From a checkpoint of a small transformer trained on Wikipedia: 1088M tokens.
Each number is 500 + 25 x the weight over its row's rms, rounded and kept within 0 to 999. Layers, rows and columns count from 0. Numbers have three digits each. The size before them is the row's rms in percent of the matrix's.

# layer 13 MLP down (transposed), 2560x768, rms 0.0269, rows 615-686, columns 0-63
101:506486492501467500501514491494492549499467512508514520523503501503526477472498530527468511502489502498541491502513494507505520519520507518508502464542522474494512426492454509478480564504522462
101:503507532481505528472489499541484496465497495485488517500463501502507531521486482466508449426479519538528517527463544497457517475542492523480522479476487482518490446472471511466482496486473468
098:502504464487531478496513494461515525478531503472489508473503482496495437522480494539529545481552466473479471454539473536557502552476459538464423486479515494518526519504489475443528515495503533
088:458505506512475453493520491477444508447528469511518469488517494495521524526458466514515493518469496509523478469515474498486524503548491449484481524543510495471505462489453508520475547470512536
101:529489528478489559471506530476502492508507515492495444510474480508523488548522520477512446500513528503440510440446502483480467478492501515472476523492455492521460532522531475467512505522531476
106:479524486521491513501535482428525518507468476443451522589544477508540512501542494501485518473506477459516487496518485506523493526514479492527518499503477477509485516464481512448520463508493472
099:489528464515498499505488539471517498485500513481540495506521485496503470506495530555514532482483529461561486513471507450473509525551503550482529445478491526487506478489521504474494511512508532
085:529503515510565500504514529502500528478453527497514534522526443474510571500495526492501493524537461529502500511480536483524490481476473499488456515487469501514477491526523465508532493476502505
095:478489535473530516500494510548479507523522507507490508462526506522518501538509503490468554501502481519506490500498481488458499500510485517559496448572492498502510479525474496525473472536525478
098:474543523525513506471472470525501465475504489522517574472521512486482445502496532505472523517504524494509464504465483501510498506477508538508512515497497482504512489490482501519509477519480526
093:478553513495447473503500501510494488519499512503478507486494529511545514524493492503512492476494473490479531509485515476489490519492441492492513504464527501539495452500474516557494491479518503
102:521483475508464492487499500481501465522515480511522480503498523527477536545473492512501546525452469503514471491497450491475498486507466464516471518474500452512494499447515527483549527512503488
102:457522494501479479488552497541507521478540484512471500542505459495464497503533538493498535540533514536496480451531467508478484513495508476489515495529481524508482490528495492510497507513528560
105:494493518481488508477488476498509478500464517524464483476517523504488528497493479474478532486480509488510459529522545504494499484488503490501545472510525516519507484494487485460497522462541506
094:532517463529495505542484511498510512481517504458467479498512512486554509478522499512547497493530498486489515498499537481469450515507437508523489499516485494490517488492495485483453520477530462
099:488517512553535505476495487481519510480498464475491447509543533456513516465520519444479472494486487481463479521492539506486515494535534516518452499497472500477523489541476550519529487512520487
093:504523499504480521469526471505499520506496494533524497515524493488527506473509496516490544501506463535521507482504499557537513498471460486458500477495504492528507441525495515443485523527517513
097:496516540483505502524540502502517505475502486511481451495519495494484499464493482534481513486462524475492484484516535537510484513521463523527511443478515511461494502509518518474487507520500546
110:472492495514558481524488503485541487488501496547487507474476529508478503523471535502498527539491527498547549505498481474535530472493510465493512470488458494498487490485498437510473511516505494
096:543500516503528449572455455538520534461552476533557478507493514456531496520493507514551521499532526526490494508486538534482488522495473535495518502484508528474493494488499474483476511482483505
091:499491519557546503482481512521539514507501528519460509482526508486511540454472535475510458525470495499527552472419480477510517489497483461524491527496526492483490498498508518512525531472494461
099:476513450500494519478497461482534490509490529469486486506505462529483486471514519507501508538512502532510479482459531518489529488511477511505507485554541541506515506504517523472498539494551531
097:485496496502493501565544451504533515467475445518471475533475531516517511496502543534525506509488508501514489544499470534512509466508484461530513521546530507540473482503513525510473533505477522
088:512549544541476443491518474501491527495518521542490453504500497447546484510505455536499544569454525509549497475526533494514480529508513452471509481523506478493456505524522507482519485516513477
102:477513491549486499528462496506516504510501471478507484510485522446470542485539517479456504496468544541454503518452516535515494533506477516529483511512489517472530459474507513485496488470484515
101:552517506432513509532522528504496543489510514492512489529466522501494473531499508517513503499482480514501538467468508489491492483514446498535479519504490515478495501491530479511506507511533519
102:483513498505503529527482463488500544481483489507426476489460536478518486486490502508506508539481472513453461502536505493493518503495505493474546456500494519498508509483459508514479465497531466
099:470471527469514508521493509469470489461501540486518511502493518473527495506489476529494494547476474493535496473566521496509507473488494502483511507572521478511455522500548475528457498514518505
103:471473504507507535518457486465537498489558467465493512532518454518504488517486469488473510526493532494506495469492497460527465463512502476486512524474499523499490493537512485468497513491508516
099:496516536488504520443475481523502529507530492471490490487513492526476515497495533478488458485493474519511482452469501445502519495511527456530481487468466526510473482518482494468493461509509516
097:498474535455465494498473485486506481527531512553519526503533510514478504523487493549512519524472501516536523499466476533492497500516527542543523496522499492523490493479493506521501518477484509
102:506530517497547493533498459534470513461498490512517479511502546498526462448480494484558528515484495469500504479486452499529491514507525490478452546454533549540493504522516479491511472486482506
106:502545493483466522476514505527505519491480500578526534466499465482476518476519501495537533467452497520509466505504478520547532519529491466509511518508480492492518500498490525491518495470524494
102:521532527530500503492473489504507531507530526515475455538491476459531479566518476502439497509565500503552560484498548538461493493475500505479509511496535528493486504472497506496484526500514527
091:523522564519492533494487493497480470525450496487475526497507501514490510578504505526473461513499494525476502481518515543523476465466489474522509497490507472514475504495466474481491533539521509
100:483529479492522485522530505526477491454524482481496492499456468539480459560510504426493536471529549466492488539490488520510506497515506449540522477451465504493494507472511485475480497520530517
101:518519482485556517504484531481479497526487525446504492507499474512477490432534437487496464501501527506499501539510506571469497498520525525554535520495485485502501487504505507490504525505506480
098:473516515424515439510509478454475486517457433452488493553508486499506516521526520513502528494520505550501493510456485475471553465485462518511525535467503471488480477518523493532522507513524493
100:502520509488473540497490502490480536534466491498521538484523468574448532481463471425484473486478519504505515535480479526527464495489507469525510469447506457498495491466503489478527492493513495
101:534538529497519438504489477496493499477527458496482473472469493481499479546481525502524450552501482506519471487507474470516500448483524518489525481513519536500494496480482494504495508493500531
099:494525488516519502548541521485469555505472516509517499488502521509507520520495489468472523485495483554434502539514476490482501510481518520503455497515462457522478497529512507522513503535499492
100:522501505543497490538448510506470491468465500493526523481509516534528500480492497538468477515522525468486491481503514514485575549413483478528511521485489497519546448482494518460465508488509499
085:581498459536476488521518481521521484476438488472499521546484457479480542469544491524546485482451500511515460513502522477497535485495523529476502459481510511493486477451541521496506485493518482
096:522446492539487501464553522484502500501483516545457528525511499495507500519494471505536530542540495461494473485502481507481444559503496522485508485509520521496509486484512498541498530491531481
100:492491522499531495489511501523484482477490480518519531514478491523486490542484504487578468540505514514492528469461470535504519487499547501498493511540455510538467511503519514494503467538488481
102:515496511471520520482463516518504461509552516507503497448500475502515518525502525565470521515531508507536468511498529487525510479507497515548461438477495563526510535505493501539474477490505489
094:523471512515550491452478512485549475498485551521496492454478520537504511533504488515554509402432522482479540518485489452493448505494480464478491449539534497488496505510504464520503526502485561
102:490494468534554449523513488493523476473519503555505507492523491493484514519495538508475485548514507518461512494413516535478471486533494506507521508466474489499511475514477473481466475491497500
098:509509514506467497514546529483501526462506471507513491510465488534494496534480491499521492527486482517498468525514541485503498516495490474500520486490495472522495517508502521518506482496457491
103:496496476523519507541497475490489478469541492554551542478483523467463464521461518518506466446510492524490537514523497509489484480421499513522496465499480467530526465497468513446469514512475539
101:492523476538463494493488549489508495484489444564489487548480516492488526530483527561539543580506504461511460494463499482461526472508511480483538520533531478482484500465489541536528536472479503
102:494537490509474518482483485528507524510491535493510458491498512516488494465464518483490505530514530501492481535483497510521499496524475493498491473503518520473490488525466533500546517482480499
110:498512495487514477506505525502501476500524506489455536459493502516528469505531498485562507457550491495546514466460476498501516485491498512538506546484467504529511550483542485543531467470473454
103:510483512462509493505500530544482528529505515461509507508493522530503460496533513491444454537559478441493503513534541556457451502458501536508474505466499498500499493500481530549456542503496534
088:510496499484514511544486531476473478487514510517475502485475524480537487511537505473476506485522514488487510511528508523486491528519550532506517495546499526510508487459483461530516480519478485
102:529491508498502548510469552529513512463548491513518469495500537520480495464505492501489524510494524480495539472491499494506456503458522511522531517485511515496480479500513522464489517510496501
102:501496491494502508504493527490483509507533541539484512516496444499465521506460454457545475465474458551536514539517478494555478517494511504521504463497504499532465514464485525521486467486503497
099:517489504502532494475547500506512509536474498516486505492476535546528518498526478532486498495507457489513477506502511509495506484505466503521464501505532501504501530481500513526509467521505510
087:528514506474478501514531520440526473544458455457515515545494511507474522446565472496499497474451534516466513499517478514484505481512499479511475465555458541498498462479500475454454518527510488
103:465537476560458474516460476501463486480476482498509509445498521491499483494501490485503512468507504529488487491493512478495550498500462532502497489529500495497511510503482500463550469512534519
101:480477505535458515534496484501513500527478490550484501492500493549526491489518501496424473498496497505508457537483517552517499475515508514505465497495497473500485478461538490524463538491502489
099:544516457501508517523506470495457518522503494529508519485476477500518511557498522544486497536546476517456526530486469542506483479427527461533496508455494505492479522558508501550480546481487486
118:475490540495537495497519496453479501528499501498520517473485479508538568498477492495489491539527481520546452472563551501514442518501482496492520495505515443507530476500505514513503530509520500
103:469498503488509507468502468440426483473533501522548510493453509492477510506443443453495498486503541466452475501509497467524534537537524498498522505497483515493487520491507500511540528522466495
105:471473558492505489457503526531547508515515486493526522518501544542535484523479456468495499453526478485512477528468509507512496495516541479528484504509543486479475474458527527501491488494496510
103:505522510508508501484514500490505510444465508459535509512513520493443563486557485556495495526483499510531481461495488542544487491444454495477543534485514529514597459505497520497529503491482491
103:481518540504532452480497507495496511522513454495467531510513498504453483514497490525471504509504529516453526504517495523523520545522548485459510529497528497493520476503506506513471497517478522
095:503532525525538507506545497482485493512556542504484527519533503486547521501468489500457512493493477517535529492519511459493498496513467480499481498535491536514497481485514480476496503540538530
100:512478477468489492464504480482508485550508506496486482510513498476524508488501486487468509470476479521502475500516476467479476491527480496504505482500429472515528495480489484493498468515517503
104:484498496489501547518491486509524467500484490439496514480496520507506461514492501464547544492447487529483500484539521449504516482502493519504484519503524498515467463484528488549494505532513492
105:512502499484518465493485502465578510558519483494479453472493500453532493453483497499496545528554458489490514520525528497520494550459497491483514495515481476497499512494490484484489498546491546
097:466467490518475473503508498494508486501538499522538475489513519512498498554488512509503485482533499510507523466493487519479483488491496492507493496494499481449493491510514514499518542500480502
# layer 13 MLP gate, 2560x768, rms 0.0292, rows 616-686, columns 0-63
099:470474470508538516505491523490525504514548542523504479497501499496487451475500493488457492515490510518502511493502459481485513455502475480490507540529491484532476514517494524463507511479463534
098:498508514520481478496522516488444508533472450510491441495534472474471486508463512490503547510518557483532487520536541460467485521490464498531523517509441503496558474497463480458506478490518518
088:505491533514509484500468507518499525492515495503522503514477460517476507469496479528485504464511528471498505517500485516492503516485505540563525508533505449511528463516475501473520483511460515
101:470525493487496463500485503544514505446476576471520512509546477543492469486496543469474486526539522468485497506503494461491507539518515519524507492506507503532531499529504484514538536478537502
107:488450444485480501527474491515486524512502533501475442499480507562523475521448497534475528495504521497467513544535469479492514516536471538507549465469507516546515497498475534482505520497491495
097:509502506530458489468490497526497486489488513475524517486514498461478487540497488456510503496489470449501484508468513513533497546467476465500480492530515518496513525542511494528469521506487494
086:492519504527544480500496476512487493518542480505487518503501474505488466496480493508502492480534461506498515516492542474435509522477494501543495523516470467521481514495489462485520479487487516
094:505487499492520494477529467469489497458502479530515484508476473512507508466539473500479477510527522513518483520506492544448512503560493498510489492509473494488501552510512495494466531490498510
099:536491499483459494457476514473477466495530498509512489522540483543479544491526474474478485471476473486462491510505495492561491485494523478505490478491527492500465528472475508480478546482456481
095:506494516540519484510490478487470497531514487549475516483525536483566459499534478504496526494480502472506512507525510498503500496464433518492523501506486470546516498548461519488554496446460455
103:490449492525463529556516516515477503536535514460463523506487478538505497437472525451476560497482508515471490489514491468499548497489484501543508548478541531502532505540464469466494515460462517
102:531509479497509498433508496468540466472485489510502493494468524473471453509473507502527547505511455431493541529503518467488492481519514489501512482491454524498459557523474436509526516474491506
103:503513480500524479474488498495531491474481499518480472536494564483487538512495535494490549518503484491563503514544490510488559536533493509515504525517528519524502516541455513514510497493474453
097:503517494555507495548480533475511481517496495542528489503522538494501508511509486541490483499515538523483517479511503463477468506452450481505480509503477543475511486492501486529526541466461503
095:509540528538509503481484475504521488487468521536499513496501538511509508508474519486492500466526513459482479525531470481492502533521523498543553473504484498479512541484466464531509478501505491
096:502517497513514539497503482535523568476468474507492505482518497476558498467500534458478479518507481509516485519497472493545524521502523474482504471455479484535494536472470530494493500550494507
100:467500480498553516487477541536501490518507512476458439516449502496527499468491500497519531468531530457498529552481539545486466491447489513500492511494515514453527487488484510514514523485498502
102:520535484522547503513447515479497473487492464542472508465540483496471492525455524499463497472513488513497543482465500455472546491517504509525520479479481488469486508491523450502467502500494508
096:507455468505478486534477496536502507485539452536536516523543485424511495531502482444535511516529489481527488485508515481514494541478485542503535454516502521517512434495478494492520526496533505
095:517492500486501515507537530492522495518501512490514504465479496491476435552482511491473480487520495480476481531465506535494479469553444488468462517488533483501530510488501478503520522525523481
097:508459464535461463505486474473529497481549483476514513523510473508497502509472518488481536523504482498500492503536504516517545510526494480544487480524512515503480508480507538466558457449529484
106:501445534535467488546472482531500516480501472511517481509477483530459505457502535494510496554503481473471523489501483530488500534511487448528504479520514503534474549522522537531491513483481517
097:490492524473470473468477505496526544475475484490523559483483533498499468516536530437501489521465510529502483520500520558503526460519463485486490495533500494527503512496537497481460510495535524
098:485534491479456545496478536556465508520518497472467486488537527497500480549501511479493533501484557505518535486495496476495529499496480493515506486512509467506499503488463545470502475472467513
096:495494483484452448511443503481482523474478511553482479503513520448482456488507490522525492492520514515540556485509489448496473474494531473534504504483458510495508466510519485548497490506476523
100:507494510467495410471466532475500510503497481525506464501536461457514537445509504482510466519524508488470502488540441463507562519491463522529548474516462496495480490509491467486478516498432466
100:506454513533473520496515517499486491495495444477517468506485449529495463494477503510486495499506491458503530488494490474547459545529524499486497508503466515549536494464465502531563487512508546
102:497504485477498539470499540549505502509504493492496488529505530547470498517510501508531499488520503505462481518531519507512528495526492484476485497468468491500541522470473535480530480535432484
096:496478476520512494508538510475473496454510487520496495509500479489543491477465478473480534510488471516518518530507463506548531471494495509498487505466502526504512484479523478477517508524476460
093:465489439509511496476469550483488495509487488499514477515506497531506498502485519471465548465464530513512529537553511429471527484490477460538528518482491542466479486495483501465450519494508443
098:531521516511502496485463529523538496502477535542484559506527526515515513492467528499469482428477491506492511513553511522490562500528480504488518478488526468516496503467490489509498518494515467
108:475526504486516487449441459500476534545481518495490498458518521482492483553507495506469475476492505457512508504549531511525552513504493489515478478447477505503483489513484496535515536498484476
101:531515495504502484508494523537510523509545503532519462520499531483486505519503546519500488509462457523500485497478476535459509507498493555489532485507468513443492521468497517502505555517490491
089:505471516521489473504503539483553480521531500517466480516475491499520519505500485521535517512497508480508485509534504473484509490505468503519545519460474446494562475494532463505531517514478537
100:498527441491450531511517511470538486486526509492494488463520485482507489439532462486504493482478498483521459493525475534493522517525460510501498508495509490464468506549433499474472480473468466
099:512487516501542542483473503531509543514517483483473530464465507501521514536472463533461513469489519509491456496513482553503481507500500447524494504498480476503504513497488527496494542501510492
097:490500500469509443519483514539542515539507486522527494501479515465531506481526487517492474515496516517480508489517486479502544492518523516473443550520501502503487493500480512497489528490449488
097:509496478507517507486438487511540470510533483511451510494537501506522511496457426505510540523474499461525491494538503537499528552525518499485495521529494474460556508465495454525529469464538517
096:527497466501482492520456516513489546506484518470495516471510531490428563492471453457482475502461548512469478502484470507495537466428477455518482468483504508491459502529466486475494507535532521
098:508529516507491508496436517496478473489483516507498457465465496491481510502505487477501504472556515486459480514480503498528501495502520512484508498466471532548504503536474525513487492522511477
098:504513530488522496515505480473507486499509485523512536494506531531452522521520514457490517500426456466497523519495499535474510541529450496531529478531486500538467523507509507498491514497475492
084:471494515521496497470463510486455482464515476508484485493547488514510519472501512507503498515520513496501532522514450507520508529486509498495531502504499460484510517501481505503485494541511469
103:537498541518492489474464531487509518515503488513514519483512569494485500492507534471504517487515490520509498511520522487528486444533468518533534498476515480525489530495495508488510528487482534
103:492526498510521494488487510515543520499519510540506494506525528510498477499518459536525521473512515492512535517536459470530490527507516490482517515516502520503503509495509509486521511486506484
103:466501483492494490481448489513457474486498500512487513472510446472517505502500575533466496510490510476500529505513483511471484467490505545496516519536498504500504489522457500508550532505466478
095:541524513537519466497487500489504514512481524532481481491449493480497536511491514498490533525494531473486458519508495514489487509519490544500487506526499509506527548446462503515528481550504572
100:529481503528475504507516492520540498491487484526519481463493511517502431470461486515467519474510459532505477506481488498543520503507489510460523482445485479554467489474449515538507539512465504
098:476472512499478550484545508460480536465482529557515447494447527503462517525508529498526468523507498479538525493487524524491515511517494506500517477533478508513495506504518494505477514493527493
103:528439513525496475513484504523502478494486520482542473551564478528509493488488494503492498529445476505479487522494467515455494492461507511485496537515489501545518521487529484544508506502486511
099:491489503482478525512513528487485473485483487501510514505523524523507510492529466502485510530534491453503512488518462477512503489509512488476519512467494469497492544529483461499481486493538493
099:507522481542533501532440538516485519489507487487454501474515503468502479516525483543454485537495469498537499505468485470490547505494526508515526529534498514501508524520495483474492548514496481
116:478474451529533492504487524505498511478490506501498467497535533512504485452497483486504530535524523462520529534497469505438552513562520495512493481516485466508505502488483475516475514494509498
099:540465453536490466468525461504518482522497474513493485524479495499492476536472527522477553493528489497484495524484493516469531457535473513457501513517544553536514564535505514507536493508457495
092:534503492505538472475502504516528499496497502516478461510525543477483467495514537492493497502574461503516527503486525468495501533503534527508535513486424505519497495532480485535480504533505480
099:466500505504517482521518472512541493484485451502486491498504513482532536466477502521509468497483498497494491505505451432520482527506477488493480445499505532489540504518512522522536486517453494
101:518507514481484503523483484515556515530496465493496476494490501524497455523493520495469518549525478524515509475496504496493490490483501490475517509515518518474505517584511502502476546466471534
101:492525456519501489527498495507536481528480475514447490516513485518527477457555555482478522519499505498515528492459475490533454505497517514554482500503471503486480510466470535486519545530511483
089:480456494518478491491500478543476511517521516509471457476524501510544479516462547511489511528506480481475521527521480495517489547507476532490549488478530505502514518529466509494538510483474490
101:526491526512533460465521528476520524506506520513475509504476455499505498467506517531455492505508499506454461499514504485477543524521526455547514494454569504474498476495534484546503539512478493
100:524445528514456468488438492476492474507487519475501492476474501516467472556480518527492502504573500493510512496490475496489502520529501529465485515513514517495474475440483504506499516480522473
104:520494457496490521534477477512483494531526512534487476509492542493536483477550513508494508520510505483481540525518494509451471504524524464538510493534493511535490523492500520553518515525536518
120:529484500491492515505494501515513475473528492521476476483504561488481440468467525522496512442470512501500551526495479493442545487544491492493538513462527513506484500520470471479506482480487502
101:511520478491518483490504452498447482536522515510467528504510456581523484504469510483517512461496474497501539496474503511511493502517516502536533477499470486445486487522457472511450516499503505
107:495486497538479480510499515483522483523520527541506513514465534459475486501476504487469517507506526489493472485545528482486453573497551483535475524487508472525506481479490495482496540461515483
105:509496514533513489463483474469559475520502498526520468444545507498535431501472511507467495482444476475514517509466517493466502482481473527499496507516483486492451517501553536512516536460524464
102:511507433504530486460492510540536482505530505489488516525521471527499471526482507501487497516550541448482458502500518525517512484501509499521498471491512502495508498505485553503518538484537534
100:504480508489512539507491484513502522536527462517503482484512471465504489484483477501507539456568504500495508497460476528500505526540492522529487450486486422507516535477502519445504504512466546
104:512493514496508576521494469480495490514476456513511479504510520540519507528507535431497520506534491522496488506489539501529482497497512479473552500566505500528532495521513535552514546482541529
103:465485522502504536466489494501454488470551470538520505454541529486514494493452481510527509530484431518482528491497511481484498512487487518511479537547490471469487503532532538521441484563508495
107:539568495496543487525481502529485485516479526533493467488474452488518487531505509512508488531490508510557505520523509481542526519509519459531482504539531468517528549534474477443522469470516480
093:456478510481503506486565496464490533499545486515529476492520487497504484524503535492489540506489513476541509527530472481461539509530514493554528518513495517475497517527505498517472505516489474
# layer 13 MLP up, 2560x768, rms 0.0286, rows 616-686, columns 0-63
100:510539531501501464531485549506493497522510427489493515459462468518488513527497478501493435517541466529514505537456536519469495488477507506464468486467518493489512416486535506489568474528524507
098:482499478478507487476480521476466462517525514519524480447517525493551480505490471515452512505486517485516504544499537455496507494531465465494503510504481531493462518511518559495510480473485483
085:488488511490461477527503520478506509501506497473524500519485461521483510479482497527521483472466521483488500472498506529470484508469488523525471526535507467473502478444515512500478476519478504
101:459501470492501494505490505532471472457513515481499501552501494504502530476500479513480480486517509526494531517517502507501493546532517477550494468500507524495486484486532518509510495503540475
105:498503474515521527481496483478522480495530452457525511506506544534486480533519499514489490496468506502486555488540506513483503504566514483503479499530468435502527496531501527487513466534506494
098:495497526528518430499515461518526503512523487473496493488495541468508478486518509524471503473516480507523485495506494486504502432458526473477492494498516495514470481527493445517483490526506487
082:530543497517523519488524503483527481507481459543449514491516532512516509507469476539515484495495497501485464495524548463488503492467504490525506516477492495505450502513507532505483476507464525
096:528542535533566510470528507526522478508459510491509486539511503521483478497543523506510506505448480545528479524470526500513533495534531515502535490507481482481491458514479489491479500524490448
099:504535529462482514534486486539518441507526504540534493493472505489521565466509491481469501467468536534493512504536457484520509501528477474514508493521489504498492445480559473473520488532488505
092:542489534485452507490522504466453460477512487499481488455474462460501483523452517461517529500500466487518505518509466491515496522512528518503508479468490520503498465529524498523511488502504508
101:525508519463471472545493536506513474496497465486478506505506520496418515510471472498497521507514558475466512528537563467494476522471430496482499488479479447514535481506483562502488489544500502
101:520483534507499534479475509521489483493516485455505509535509504482476475466478446540495494489515483501496492536499527521468472477514497525553511512503502538462494468511495473490459509509507498
105:523555505467525495497512450504513504480480493515555482471529497532509494454530491488534488541539506518504515487510501470519471512445508534506494503502523507464533471497481478486506521462504466
098:478496510530478511501506510509484488525499483516456506487529488487478522520497536448532484502464509444514520484529511496520510519532514513545489453499462453505510524490501519468524478473487486
096:508523478477530471532472520503497500532489446505480451527471520493504519483499488493530454481500519521476504510468539483499512537477464510468478516505491478524536466525492464506496499503516504
096:469490478491474497509527509470476498512531511566533532496500490462497508488515493505547504517502498463474550487530509479503514481474489545490525486552499495481489486555501523504513502515517479
099:455535533490512519476476533511442535492479435509519505511515493532487467485510496449501468500475508490474474507487530476499488475512497523481482518502476496504501494554512522525480547510456513
106:463477490473519505514472495522518461488517454487514505461518502515499515497508503497470521486496522509509520509485470487477529478504512473495521486478504507539475492507503460495469486498540482
094:515495571496534452503494487475463509439502486518467506501471515511497495473502501504509498479502513471462514517530500520504543465560536493510462473522495454501495545528511474555536472488475488
097:475448498483550491508504468477549483490518482508523514456454512493532491517489520497455469542509490516503496533431459488455483489552439494503515492484508510501515538467525506500512509488487548
100:489480489501512530546485474529490490518521459517470514515497518472481494523568495481487477484475540505516525514478525519485478475474486527520505513538506503481486498487459503499467489460455505
109:443509544529506517549540504555544502530511505521460505479538512528490543458461495452487502490501513481527526535494470484496474494512492487501491492510523482510483491534493477542513493493519476
093:518513437459478510497497525498525518500510534478526507471503511429481514561539486544490551472524510484470499543521505514507481545485491499459494439539525464498548541499482507509494502506505505
102:466452485500529471501492508542502467511472564515488493474526478531520541493489548477486502470505502482531501475531490479506525536508441484516532501472525547508523500503509489487509504460529522
097:506545467526506487477478497479481488502494525542531471460493481488541518524510473512498499476502513488511459512499513458498467518496509536518553500499496491523490518466528503517492471511510459
101:505533551499451508492461524486538499471499551526481490524497475513547485492472523523552513525499452470502488469459518508487548513522561506496538477498486507495474482488503508504491490499495462
099:565480438480506482504452481509489480474494517470462507503465490475485509469504495502511543489506510492526522456508482550525488496499479524513482498462494518519520550515500485536513534499491559
101:494471486481510497537491545513495491488503461515541493476506527524475511489501468536492490469514485461487474497482525506508528472507514507508534522526515510476494503512526451508545508518517534
100:522510529464483532540521523471447498503493558517475474518521508536545510493521457538544485500500509496516504495475495502462534485470489480421503493493570488540535532503475522532494530502471474
095:443517495501512487486503511524470497496533476508536491533493509466499472510510519503539485498530529491549553468486485440516516518527483520461508449511513504478480488474462494470540457489533472
101:516491554515490505505494535490513485505467486512486539491484474524526510471519484482508490440493493472495480523500491463500503452461491456493508505496527469500511509502507476482498514487502483
106:481503469465491519502468505529504492520470472555542534491544521490491547510494498467546493467475524495472495510484511475513518488520507500456515486491554451478472528502479483492545485488490548
104:495426507511432424496501516493483499453490470468452504532432558503536506487496529496506531531456525504477520485531475502478482544516492457452505480508507488535500517528479497521497539467542483
090:486489527512494493554504478466522476467466488484491511522505485505542520512523465522513445477488535530448490486490505486484498513519497467494485516511483462472505507480517482514517474574504513
099:493457495472489494481493518476479474502489506499479483499479468495486506495461504512485471522484505512513532492525490500466569465539507529449543534499497502527516546469535481495514487492463534
099:550486479528493445461486505513464482525475500489514538484489525477488479479521484501469521503484510502536532511492532491457450526543471534494508443533547536555524522482502490530479497519528516
097:503477472555524507486477505529511509479482512527532519502504488463471523488472486526511491497484537471463493510516465526544496537522487503510491513548489523492530516490493452496471551451529528
098:489515531487471498428445478524507474525489513483483462539517527541524479523442467499445492500466536494465451495484513533450511528490505532502466473493504490504505498456506511519464502511493486
099:467498438491486489482451535503437524520497506434483518486459490504529526581529477493510489556486502487477466483463503480493480489486493461553485534489544467541481494495467495527476493513492500
099:479509529530498497508493512483536503518498534527472544519489503511537470459529497495487516502484459456485468506491447496461563528529500547539528481531512546464498505488588479471509487551574497
098:495514499464551487534551513511487488532473490517511503514476514528478498443502490529512463525473510529443513537481494512489571534512463462511463505511493507517518514489565532486489453506504481
079:486531503505498499480465514493496490505494503487488524539505463514507568483509502510517482499511509502475475475502515466499436499517550484482480515486517534467520522479482515511489495513483478
101:513472541550534456528471480478533533520542495518490505471497472520482509453481546504520509522484492507523549479495456508510510502491511445506475504470478492472479521495448511467499508486502521
101:462518528493479542548513495503488523451444527539534511540457497488524477505550514514501471474514500471515506514481483529493495496498493527517509507499533497507542513547523507531510507477478452
102:520480504490557529463476459511515493445471477511514512511491523501515478540469503513510532471495522516534527523456530427533557501551512462549530468508496510501465528491498468500505462469497501
093:485442472510529532481477518512525480459480485502512517449505521527506462518475521523520526467491453483512511512551484500509479511499514515511515466498540488553465485477448498483489455460489494
101:496497491529555483535539469531549494469513520450522479498485526524473513527516482493523509547528465506489498461522491513541485459538516507452522462502502467532531484442489510505499465491465496
097:533548486495503491488486515516518495477528492516488505485505519475504479511533540521490487491516479487521541527481464493495555485501500425489559471446455491499486520483506515479524520499503503
101:499558485483487489441494505555523452466547542518455521478483457484528516521537505498559494455525449458468490554475430555453515488487465525459487481471483510480466470496501492521461512542466519
099:473458447505488499523501504531443494492512454508496515509471511501503483489524512457480462502444471535476518531538500483530451514481466491480487523547512497513508513500503542497458485494488467
102:495471541505469490446506511495519499500505497471513467523521534513502502474449486474499516525486543457476534551468463536522467498487512499465475494522520509520480474542529515480540516483471486
109:486513512469501459464511485517484468498497490462542498502544441496518507483511523542505493508539505482517485489480464481439476460512506501505481571510505500497487500456419464498497506489530538
102:455502455487513494541471501515510466494487495472483537499520533520480487470542486530466523484478466522482481497514517532449494514498474480534513483516476469525468489484500483536439498484447518
093:465501501516488519525533498514511525485477490518498480533497474516511512483532541502480519476508525483464514464483479503474476507535456500514503479481505529489495502453482546515475506509513530
101:517492488491459517484569463474552548506438481476500499451476479528514487474513447466497480468479494453479486531542476493531513469505542490515485491522511502516545547555512545485504495533503496
103:445502515484532514540469540507517502537493495484469491487469472500472542494468467491501491500501510513497495506515514479534550457526532505483522482474455511478472442499495485482479471528468479
100:484470472513420484528529472511474517493432519491524490480519506446522506552509524499527497513518499508493472485492497523532465495472520510497485504510509502501511510493510493476469506458500452
083:453478502478516511528496437518498517509489508483469503515486526521510522487468527526528482483491497496420507484506518492524450505489483505507519500454538507494480479519489511503498464523477456
099:512419494519510492490478483492495470457478494497504495478493541520475473459502541499498505511505517511526494505481503517536447505491507487481505553489507519497476480494474507536461544480519489
102:462507465441495547521516511448500475538451486509462499524468505517523529500492437483500485504519494459563468485503508486456509502526482451495480513448492483495493507501483485478517531512508520
102:508536523460490526528515490501526513505517467490473474492451496506470509466480493514459478494510437491518499473506491521485501510459529484459492533509500482495464554519486518521497527486493553
123:487505560528549511471515550478496503490467470483537477511516482501473552496498461517495476513533534468451457457495536521536494532509472495519466498496494498533531481494544501540515488519544531
100:515521467491527492515554535499482487542531537480536535565494510513487504497491442477519513474461534520520490512519518531484516460532517459500500466511494502511516497455509519493485487505501510
107:505489504512479483432503467544478492448508526519517480530495546489519473513501508477495508497526492527508473502474509469481468512487516508501495577509550494553465440529491496429462501509546438
103:468501531517502501506459459523499441553496523512459499533486437477526487526530522526552468483531550496477487516483496473448516505520520478500480509486475489536474495470469490507495471501517544
104:535482551480532472467467524493486471508508526475497499510503473500500524486496519497488496512589482457459499489477532495501466502509491512514479518461521494457449487455523501523492442497487473
100:512492529494497506488536486480497462463509467499484531471518520447495474446530505491516515502519501483528488518515501465468515475510467522494468471509482455488480466449499516470482508530520505
103:541512509494492542495510447528496468505518524471539457528494487524483487530502479477503515480484492521467494471510487466506475478538498474515534485510485505501523530484478483488481496514586492
103:499492487514494515484464509501487489517496466505518505520479488481522536490498434478501489533488462549491504524468484522493466491494496487460487516533499479515509526459531516482538511566497455
108:501457487522504433484509462474485511499473490518535542496512533499501477475516557502546496451500477476472471496541498535503494512429486530516478475510486524491524517486514482521534480502500539
092:487466506490483501515507499500488482487526488496495481489484484503491466504514512477475497527508476520522511506527525526520489531517473505497531496478527471525487510505448495491541515484477514